Weights of a small GPT-style language model, trained from scratch on English Wikipedia.
Architecture: LayerNorm before each block, rotary positions, no biases in attention or MLP, untied embeddings, attention and MLP in parallel.
Each number is 500 + 40 x the weight over its row's rms, rounded and kept within 0 to 999. Layers, rows and columns count from 0. Numbers have three digits each. The size before them is the row's rms in percent of the matrix's.

# up: layer 3 MLP up, 2048x512, rms 0.161, rows 461-480, columns 320-383
# down: layer 3 MLP down (transposed), 2048x512, rms 0.0903, rows 461-480, columns 320-383
up461 093:491478570444566514552515571472547515464425444467486544516465455469517443511530499500419549566531489480540445536501511487433549538471466460478531472512459530484519529516513478460481520514414488
down461 094:568492418480496471425477434537530498469531523523554476474505496550386500521486460530587454419477470545460519452456513509563482526578515591493482475567537449492552555460488533460466482509552506
up462 096:483504423410426504505447548497500511506437523554414427494520460518515549487545528513511511537477463536571501538481502426516555456435476465413517579569569412544513531483560496522545473516470568
down462 099:459484518513442483552446436545451482443510589490501590493477488470436428420493460519513484471431557533537544542437413467530552479544538379487467515489471505515528577468438552529527536500478487
up463 107:519461501522484520510494526540508497473535434508510399484489507481491513505546406416483507560569454585531434462513489530468458492416492492481533471520503485518588546569447519545446460559461512
down463 100:574531520465555477474489459483529499551455457542589531431544558481532527507547544515548493450537477433502499468550523498445485511503556422402436529469518443436513559498489429540508482546570532
up464 117:505561509501472485441457527475479554538558483564464518487575466600507509582520478496546440544471473481578426599434372463552458484436522490470472411485515505498500531507519549488510507509532503
down464 106:541503515545519489515499514500493484451478573434483456464427524567512437468454449511453464468513534519386539430536577558532507541485475510512471572492531529495517492502503519448437562439520495
up465 100:478509513520415479502515438554526521470488476411581441524567425454535455489440561566474537534534509503465495516497545522520530436514515491541518511552482487476447477468542445484526453505505481
down465 098:442538430460630473456531477531526458556616510535451547543456537510494508477551438459543466430433501556463466449469485553502540530485502497491541440478526489513557519485490537519425580451418494
up466 099:571514537504559497492515530486479542502545465503476484508561450534485526479564465549472481505484538459482516505558561444462526493417552522514540540519469411531489524519507465444527486496454518
down466 097:504481453484434586535531530555543475457426523491518521382500479478496508524520497482444512490467495511540509492470511481557530482535490467484443459555570496489517479501473462503449456499535473
up467 094:429486567499565523409463501569370480463501446424463544510498555509543484495478564545472532508444507427473444513585532442493566502485505492473443523538547449494519526450539453502426509526577480
down467 096:538506525411563422538484568447495499485542493512500554505482468431498515505497557500468534480472489532539586483547457476513521409486506531486539489497430545497406421527517528483498509523466469
up468 098:470521448549510465485448499540521467456428551446533491510421492415555446471487488505581588550520460520505498448524496557490560498519518524507543457531508471493522467445470487505605546409470432
down468 095:530445520512498534569533519405456516504579455490486483528560554517476543541546487521452417474449520461516572536470524428554399450510475511475502509523407480527455518502460582573493467574529545
up469 102:456553597475474504481409517476481406465467571492519513533558520507512480513475469535542570504538465526467485520488471485466491508470479493481473488503458525487491460468457509546518588584544473
down469 096:533520438549436563542545513435487507502536460518478520507462476545539472487469497452495451492471547447550546479512431465491489395535508520546493586441549466493488522511483570434481421470458469
up470 105:485527407505470521501528428507529457440560512526442449495505437532523452532510503471522521559518508515525552495442532442604439477438515576482408452463504486479528493433511481533434521506506550
down470 108:451513457517491443554488507441489505476515488465491463472525482568545512526444557380495553479487574575426570457531482440498457600491485483543493437541516556470563447479526544504538552502497474
up471 100:544496488494522521577457501528477498448568452511470478499486558531456522535530515467456542481530421521488499514513566525476504520425511500517460467541532477465494487516544551403526540504462574
down471 096:454487514544474507445526467517486471526526537472542485494467446429558469497511567550541519542458550476486493423531384491543429470566507479518582466451457494524479533423467478570477426448475459
up472 098:570480535503534501495493483466431467517441504532465452486487524529463482473523495473481492480502439522478493532504481441475513596532495535531481502541501526523506454507491476484565485489461484
down472 087:506477483465484474496481516454518523424533500493556520510587505527464559490518473535555524524489567465503486513529499513580483480424519468485457562431484513486519522510483538541496480459472541
up473 099:524565523508505392493433494465481475521492483433447506566433536513497503498502457507461481485514412564432455455478524520556454494520501490450434435489558432451397492431453489549553543505479500
down473 097:495423553489471538449583542545515569454411510593579525430563404470546431523486511455535445489502478494548526547461549508482530551532515477506549544495502541552595528501507475504467457473501535
up474 096:511531514551437492514544483508495483518447493468513457534464497478427454493431433577540538487525546537504570529510455531513622524511464473366517493572538516511483534471514490499502578477499451
down474 095:460490563490540443483471483542486557473531560492489516455510470502445470488533539474563448542431518471498506474453479547469421427487544526535471466451457474489455460525455546512524450540572513
up475 097:446492469545551531433528431489523493498493443482519493467532465443510550530543465487512505487493501522487527582496551534603501511528516496480537481459511562530558482530515495495531506529406564
down475 103:465499516538452471471539527489466455515454518495466525419552535578548466522551526507519506464503517525507423535456462459494469466517489561532510479545569496466470516452542566565570470485506479
up476 096:546457426429494517495545527508486531487546525496502491514530467447466453442485513519528612596529540481427508496457428539475548504493503500485536402448584551445486519473561527528547470445485534
down476 096:502519550534443482464500448490479513512485483520521484503525483525560542544496497497463450488494491523561486494514500483528487497581490513488450552496400456599510554490424503510479474525528478
up477 103:519524486493583485449517523516535445538450527475565466525445476509527490541543482517520507467506476546456481496555465542482519543459511561543520478527420493455492448475470502525455544511477459
down477 093:420439512457438494526440501544489546537564478488465516509569509509474500531460520458540487494452545483538540494489503493516489478550473486486472530495552520514500545529542499465537485529489572
up478 092:601507455443482535534482523509468577515488519509472452441528584429568578453395468532480456528482445370483489507587438518491477460467494442519553499531523457576476499480544492485488449560578515
down478 091:481485489493527457563490523440464393515522461531529461534444514500506469493514491526519540502540538521445509567510458518436501536518504556504379514504532465480462534490411467524532498470497493
up479 107:491542455488484470495553555540535554457485513484488489463513436565507557491529488504469432515470553555505551568478520529468492475510546519470480522471520623420467552574487481471539568450467586
down479 121:554483486440473521486502431493468486529490498577505494502451565459514476528501540467486510496519500456447416451535508471526483434495438482518488522525445486540630468459547491537456473533515467
up480 097:497396515509523548531520478513532511554550531551481463514517485479424513521564426480489416461523502458523497500461464488459494483485526470559543446484415475467424511470533470562486502495496482
down480 098:468517535445470490502545450495454559524476491551515544417463444568487555529498514451506579522435455468494496499528495493528485455420461504490508511537498537507530466541461508454482539508503480